{"num_hidden_layers": 16, "hidden_size": 64, "num_attention_heads": 2, "num_key_value_heads": 2, "head_dim": 32, "intermediate_size": 192, "vocab_size": 19455, "hidden_act": "geglu", "norm": "rmsnorm", "norm_place": "pre", "norm_eps": 1e-06, "positions": "rope", "rope_theta": 10000.0, "rope_fraction": 1.0, "qk_norm": false, "attn_scale": 0.177, "bias": "none", "tie_word_embeddings": true, "parallel_block": false, "init": "trunc", "init_std_qkv": 0.0834, "init_std_o": 0.0834, "init_std_up": 0.0834, "init_std_down": 0.0481, "optimizer": "soap_variant", "learning_rate": 0.00701, "lr_mult_o": 1.51, "beta1": 0.95, "beta2": 0.99, "lr_head": 0.0102, "max_grad_norm": 2.0, "warmup_steps": 200, "schedule": "wsd", "decay_fraction": 0.871, "decay_shape": "linear", "final_lr_fraction": 0.0, "batch_tokens": 32768, "max_seq_len": 512, "doc_mask": true, "train_tokens": 158300000, "max_steps": 4831, "dataset": "wikipedia_en"}
Each number is 128 + 24 x the weight over its row's rms, rounded and kept within 0 to 255. Layers, rows and columns count from 0. Numbers have three digits each. The size before them is the row's rms in percent of the matrix's.

# layer 6 attention query, 64x64, rms 0.206, rows 0-63, columns 0-31
085:143155141134127139126115135116111111132142166170176148123086131086117099135125107148131121141142
069:113110121149092111099152121089103142137121120106149171101106101123118158142123148138129113103109
092:139134141134098129083096098110083155149160082106138144101137109141136181172129127112120122095104
096:132142109101137134177128165139116117081134129110130139130133146160141079145106166127158131163113
086:101111144117133119160107108172123154141117164145099128141166125143088093131102114112142131118111
078:093112173125150150126111087116111164155100144127113124120145135156134121117124158131125155138178
096:121127099111109125104092088100107111163123143140189089145126066160124122131147168140134119124130
095:123136101119139138129140124137115140102149152105152162128191130106165175146132069119143077150069
103:136113106131150106110148104152102172117164141186109133151174130094125124143102127108147113162110
096:152128118150136141105128134143165155114137155119113116074139159120123126131131137158101120128102
100:172169110094135083092124105091103129124121134157162112142119127136154100131120153102157161117134
094:148095149164105115137150136117150153132116123126127091117136116089127117154146073137129102150086
106:090103130119113140130119125098092161124081134134130110159117120122114181103170160138135150092118
104:151181108107108110154115153136131098111145159194111112117158096154103127121157114132121149106135
117:113141132091083106158155117104140152069102108077142113148103122127133140120116169141122184114120
101:095113102148092116129149139141113126163135109119144181167074144147142132094115140082119136114105
074:108118111105125141158106123099123126136147133092150133147146105090109099104149068142101143111106
083:131124137186123141136120144132130089125160138089162110135147121125103142125103112127064135118097
085:140141156137135114156117131153117098125120102129065088121173155136124152146089125139141130123122
095:092108119112101120125121102105130174173140141108184137118095114085117141098137128127084138097114
096:147117164137135163144158156159136096115118085138063100123129119121131112130125084140128099134139
087:132091115129096111101164116115115174088093119129140148116152103099148113115159138099149105165087
109:133126106122117131099122118138143148127151108141100127109170111155121152151122150109150056139139
102:131162120148128143143098133130170089152132147130134098118158108115155146132137088152089153080158
107:110110156129159144166123142147122144111160117124096089097142139119157085103099083121137176118085
100:120135130173119149145124183160127150109127108126097136140174157121113108147124086131113066130118
107:096125132152115172154147140112149133148154147113137114131138105130136173132138124111118095112155
114:083116106123141113146145123128115151180138141126112102093160113129146112155146106138144148128115
114:139125119132099112144133148104146116117122131122120105129134107160121128144162152155131110111092
091:100101148106107117078123103128099050164142147097114101108112104115171131133125155138140125186141
100:104138118118139187121151101118144173150110137084134096141143119152153145117112128145092143087106
091:116103091123181123099101175123179197139161150132098131139164158093157133139126103109135120144152
105:100135164154119145105111076114176148179118147170123135118098110114118147126111133128172130133122
090:123099122107103098162165156139109109104143119144106141133120191147104139138156111108096120118129
095:089186172168145142115124113138158175152101156132158135090117100138138130109134147096156123128114
087:151148126147117137147129160104116129151167130111131136139133109123128138112129107107050098076113
081:082106129076087118130139171113095102122156116147101159151133149168137121130109135103110134114124
115:130142118102113147163149126109110075098157079130133116081111173154102144127144099100108126105151
093:100084117137142137140108100097096128126129128102130126135151115130155155122135083138090115106098
108:163119110107156145112152140136129112052111128104148159076124129144127120114087108078125095101131
108:130122113094152094132122144123128137157104173172136129097118081121117096127093144135141151103144
088:147114093146147130095124109118048090116140111099146155129121105140147105160091162109161142182126
122:182121136136148144139144176137115122125134163138114108162129144118141141132133124148122190110109
111:124146130130155138145120150098117161116155116090164115146132131120137133124108167106164124153147
116:089123107120124103158133147166142105137118117155080128105136161134136098101093092113141177135127
110:126093109138123104161142132173124122095119138128101142134116156112107131168121114122089163135128
126:103128113102127134095116094165153152143094125098112138089131077145141136120138143115134071079150
109:145143108114207080091091124125107133148124143136145138156146115129117104114161112112139127129138
114:091177162135134151127139132135187173185105107136146133120145146109111143110104141130147112129135
090:152107143128124112141136161120034109115162159100145147131138090116143141130131100135092122109133
086:105155165123130130109140108176172136126109113181142127102151169149103107100119157127167117165116
089:120128124171180114118122129127147148177134127150156137116142097132155111149113091172143131181088
093:094131132098153137157130149111090111092166116164127122160105125126130145149129064143114121103102
103:145155103143154166164163126112111106096157132160075090106103148118127137137137089115107165105146
080:160161142130110190110147102158104130124139185137105158160145115084141137097160145119121128096111
103:124109127126105116154118153107116091114168094172076117137128134102138186151131094123113098103113
109:118133126122196120136113162126087158141143110129179110162120134125143123142094130138154123167072
103:156114127136151124133148094163161135147141181153123130110149093119105123130116132126117164072140
093:064115134092144127124162155122128123115122136158089120147112099143125099121143089118161154134105
110:152105134136113075100113155125121128088124110115127125167131120106144127128151162121190107137133
092:151104109147125102175131157094126089135103112135099152093080139138143155139125119133125119142129
114:115092137137127088194151105176116107113143143111066116123134141122120109120139105112107141109153
118:131118078113085142149164133091127094160128111152124152095146136103130099183148089118141104119100
115:120092153091116104142119136130131104125130128146107105184089147097094132060096143138179133113129
# layer 6 attention key, 64x64, rms 0.199, rows 0-63, columns 0-31
087:196119105165104133121169112127103118142126109134125111161110143171128119181148135151132150148143
072:136114149172128131111174184169107123132103152129112131154157118172134113122157119138150136139132
078:060114109131129083108108166129122129151129099176144129095144104135103106115116130116135131120094
085:120131110145107120095133129168153107111133160169141156104117134121117136143118114137146146107110
099:218154129102139153120142130135106136128119110108155133148177110156107067125107140145130096154153
082:132153154134127090147143113131141143168115170119110128124172082145144125142159141140129140104129
082:107094119105137150112117126132132124149125150153143139104102107105108086087124168136111123154122
082:108091063122133107110109150145120101098127100158128100160096133122141177119104115130099130140127
101:123109115123097141113140140169153136133126108156174175147100108142093177143097139153169095130142
096:128142108137153119118139119115123140096198152120101118113149151072128153191122132116129152136087
109:135091152087171123108098171112159129131132131112110130122087113103126111105152129152161142129102
112:154100189121111097129156105150152119135113130116118095165108124137112100108120113109106146136088
112:124093143129098170163134125151080175159058132150128100112141122120102163126120131134146124129145
100:151150113081124125155097154122101131112137200158114164082153110112114103131162159131135152127104
122:093147124116113131167178151060156151112113121091130080108168116142126126138144102141160127165138
101:069143124117095143140153160147126108157123106119129174132106115149158097113132130088103107132141
077:102106173150106151148123109099134119155092137148106099115114157149125121123101164088108158133158
093:115133124139134118124123107092114094161127125158098119100075101141152119086096126114098147089152
104:125145078136116101145121114081131140108183105091140134117150154111131161162134115120130128147114
096:122125143102139141122147147147156116085138130191136135150118111119104122095087135114094152103092
085:142129094174130077093146065113121149149120129127140126126134142124123123196131151111149126134118
090:130110178147137119136166119143159133123081107080094115109128113126121129151107152167159125113132
114:145151113161159113118128124125118147139119150111152142074149113121151135200140076141125117157126
103:123160158091117114164092087158110111133140149109112136138130117161151118111180154124097077111119
101:071127114133158165151089136135088119066154096121148083145092118093111152088099153140104126126134
096:151110122142126138162147080098125104136123128152123154094080137178153136133140155172132138091123
100:134147122146139173117148163089086124116114119131131116127116131099166149179140143104140095114170
104:057091134132102103143113139127089148105142115120128108098149158131150118140109103167111144120128
107:150126117142114112167136115118064129110065119100161112121117123163135122155165156152120111130144
089:109125121131111101115133081153130090158146109141107096115117150084152149111083137143153137156130
108:079150158126150161125151121092123169172132134124125102100087140155169143161138124121144099139118
090:139102067127135126075074143108170189108146119134141164137109148091148154120174118130121117107131
114:113086129115098119085150126119125127089105087111137101153136150185123127138106156125119111143108
101:139183139128138165137083123080175143136125138166137117096071164093124121133150122169144130101132
078:121050125157106142114165095131145135150137113114163087140072119132127183138112123151113146108129
091:185108116084098172095145131125149125126118143140138118110117118121097132103115162120132167081128
080:169147150099160128148101159129105119116105151161117177104142152133120098112125151071142153126156
090:117136127152142212167083116111129108122145113135154111138085144148118127135138139094126118168161
120:135123110160124131096118106143117115150110136110168110096079107119140165141129128109166115112128
110:153095152115144172151101100131126135142119116111166134125087165121128123147121155118107119158153
108:091115141111127125151125131111124138098126111090138153182148171128130127174123157137131127161123
176:147140101181098121090198117130151122136124105109103143147155112129128152131113109135142112133126
103:125138118081126093113109123112153147119117130093170143126138133122143134143106130129098167143123
105:174173094154169117128124164115116129109146120150166122094114101120169113148059127141122100118109
097:089106142119151083134128138156148144110152119115126123113161145160136165155109072104099160175131
105:135121138087138130129128140119099153142181074120107154138148200177130156074124135138107113134140
126:115116131155127158152122101114126111179141155103175115127124115144125166149108136098077164120145
113:113142136084141147113141152116086153113132125060089114142128107162125069148133110149143118135146
076:142114121151098177134188132132104127134111112116138127115138095138097130148131156116110127138125
083:117131138097103084154087190141129158119138146132105134141192138117152098088131121117176094118121
077:125130131133161129144135101141113134135132115170156075131099096133111129146088141158127116090115
082:143130103135095112068173108143160143163133095104118114162158103157134145137119143119119149147131
115:110123143145120148100106111141130112137135129136164139148184123144121152176110113104154087109133
102:141120116139113122096155057124155125160104111126113115106120097146139135093151101167099118097144
078:129102105144094095102139077147170120125131137119146096131149101128116141134101102184121110069111
115:148123136148108091107114107090130153131073150142122145102130115107143140107150082148150116120168
090:145107139117117143116108159131089161131120123087163132167141122108138112150119096078135126186137
051:141127122162110105071090087159154138142115112112124122131159112155139111172107128148126131127130
100:109155140126139113161073158173080117111131081130150160131139125146114142162150127140135084127077
116:113159098139157138144150127102106126081165098123159124130144127104154167103105139147129134125140
111:141120146136165165145131118130155157108113125124158093124093123126143117139121143153149132163145
103:145150111162138087097134088138108167159145093136077137122127124124175129178153174136123140118106
103:121141195172132118141144113141134151143134146107111113139163088142116111106146126148101074129116
111:153112130143113109155117147109152130104137099125095092137177102094168130101164131145187171155111
# layer 6 attention value, 64x64, rms 0.213, rows 0-31, columns 0-31
089:154166120120122163115137104075100136115139182098140108128117140122162125141093120120105088137147
114:113146110102130176158155111096140154126131141123159097129151122135129133113131129118151140107126
105:124158142159146148126105084139084130092168146124125109162095179169113132148161181120125155088130
095:130122126139096128064118150137142175131113086114113146107103057146147145139135129130150132132135
103:120156137099133137160084133140136115124138163165149112115141060113130111112162096139109108125106
109:141137101108130109121135103113111118124096165136088117142090154155154152137124103126110133107105
105:118122126110092111103128174127127158159058105150129131136173128135094150087098137142136135111139
096:143167129080120114085117174109138156147106119087124101125168124135123123078132132109168129122056
104:127106145156128149152125146145146175119104156096140138081135101112112196095100114148121113155108
100:124121116125096129094122176147131131116116124135130062187101107089145068136112164124106118154132
103:137117171138105156139099108130111131127090119146140111088115115122079135192115163103136115100122
093:152093141084140162089101165145140107127132161140125130167115157151171154117131113113124160112117
097:145099089138142153137114115105109140117099108123114144172159167151125150163141108115107121137087
097:120148095127132109112116132116111125115135135085066102099145138110148098119165101123139155110135
093:131119103138135087144131160124087170104114085169169117153155097162087129079138102084113149133126
099:145129133155118138126123125120141143105108141150133129141103116130157084143188110102090069140100
093:157107141152107123128135124085156177111090130100135118121165119151139126165124139163162079158096
096:118118112136108115163162132150129159147143102161081144079116101105131109111136107138141134112114
113:114139095142125144161125137120107114068141150138132154183079128101099169133093122109134149090119
092:148114157150111122144101153130131111145130130136104142169093177092172168150115135148098120093099
102:138119145133133184192097148098149125134096117167094134114122133139100103148104128134147144115116
098:123115125125097089164107132142118101122123139158100099132116146144140156131156131176115164106138
100:130113103187128088120115127143124116149113160131082121101117143125170121162118139136115136127135
100:098153140153173099115158147125155148150140131132126125112112128116147126110146137129133072113129
096:098142143152091152145143071155154110150130149134146141099109118180168149109151128120131146090090
113:079121177115143138088132101124160168127088116144139146112143096127120116124129103180158159113128
110:168137145132124137131183162123138167128118098135097144152180099132116123101123153149142077161148
089:096142064126155108178115081141127115136132181150138094132131122127163129172126126138129153161112
103:081103152127125135098179143114110132154121130113160150099154144155126098143123124133152149134104
089:133131117106100109115146150124136169171090104111107117125144146111067127161127111122130139122137
103:153142117114134130166110114109097090142120102101114134164170121135124114156116166142136130197158
101:100127109113130098096081174151133116126160108109135114144132162092103097141156080132120136120126
# layer 6 attention output (transposed), 64x64, rms 0.297, rows 0-31, columns 0-31
092:142087121134130103138091137178148133136118084136124138119133133171106124113175133168148157128102
113:147091117155133077097109129124109096154123132124107164090103120127137112133103152104114120147126
124:119100146072100118169146130126141090158081131094127150144124099128133104096106095126130144178107
101:122124120090113112150126103130097068099141155158111097117158142135097116102126110151102115143139
107:134129132158111105088166123116125155123126106097120132154131186142132113126094172108165166091138
105:107111148139123140145138118129142104102143115113149141158142130113093102107123142145120171125153
109:097124158140130145145111104100157150100184103099131145126119122105106116145129116084139100153106
114:089109130171124129132155134152146142115166137193112168124144132115120099162126101112105112134192
097:113154111131134108115138140101140081157173070120143092163137105126142113146121118140132114114130
101:152127134140172125153113100113146138144141130173113203119166169132109160121139114124168132112158
101:106145096133151104124146149129167121173179149115112153151138136142165132105151119163131147171137
093:111162100101090068142125100125130151109130084108133113109153109118085130136095155122137099102118
094:098168170133116102142162137139123125074122159124132105116092091119105107075125142140117135149166
086:124100132136112124123150133141155119137145140195161165166119110172079139168110147128124115161148
104:130144166118107137110128107146161102192148134100094139113113136088139128136115146140147089139132
116:107154130116135116131160126135139095110153144096136145119139129114105181155093144151171181170139
100:096128117123121140126105145171077067132172151171129131116114115101138158104117114089105142096180
092:136144137118134127109113092132181083133096137099162092160148160145120143146147094125120108124157
114:120112157136167121091120116138115144200110107113140117131145108164116147106148145155094119167155
092:123138119100157118110115087118114113128121118154148135096115076139102094116127149131168150171155
096:102096121104120080110190090150115117131142137077140128151110130135131138119137121103103087180110
110:137154135088138148082140103117125118110138123103155151123134154145146097111104118091116101130129
100:118131170085124150156131145117145106151135082121170114151124104129118132138151106126152131115150
094:173127100108078148115129130151132111104113130136141139099161110135094131160116142139144180156129
118:187120125107172086103095144121113159139149141150124121130147097091094115154096132139132121151156
108:170129119151138145121117176120116060158154118125118150119133135126122142130161116093116075158099
115:112141119133148112127079129152148109122142119123150094108103141131147137132148088078129147105096
084:158121145146067136120139138117126142094126098099141140124110174153149124126098117152102096118152
110:164164134135128145135102143155182135150147156127098108175116090096126136111149108115140094101146
083:098102123146115136124103100124132083102166153129154133137118083135165146127136164138130130114135
100:118104118077137109094116152121124195137160138146151132101091141124153137111150150138107144086112
104:141153134151118167166189107127088102131126120159120120162112120130116176098100156123104104119127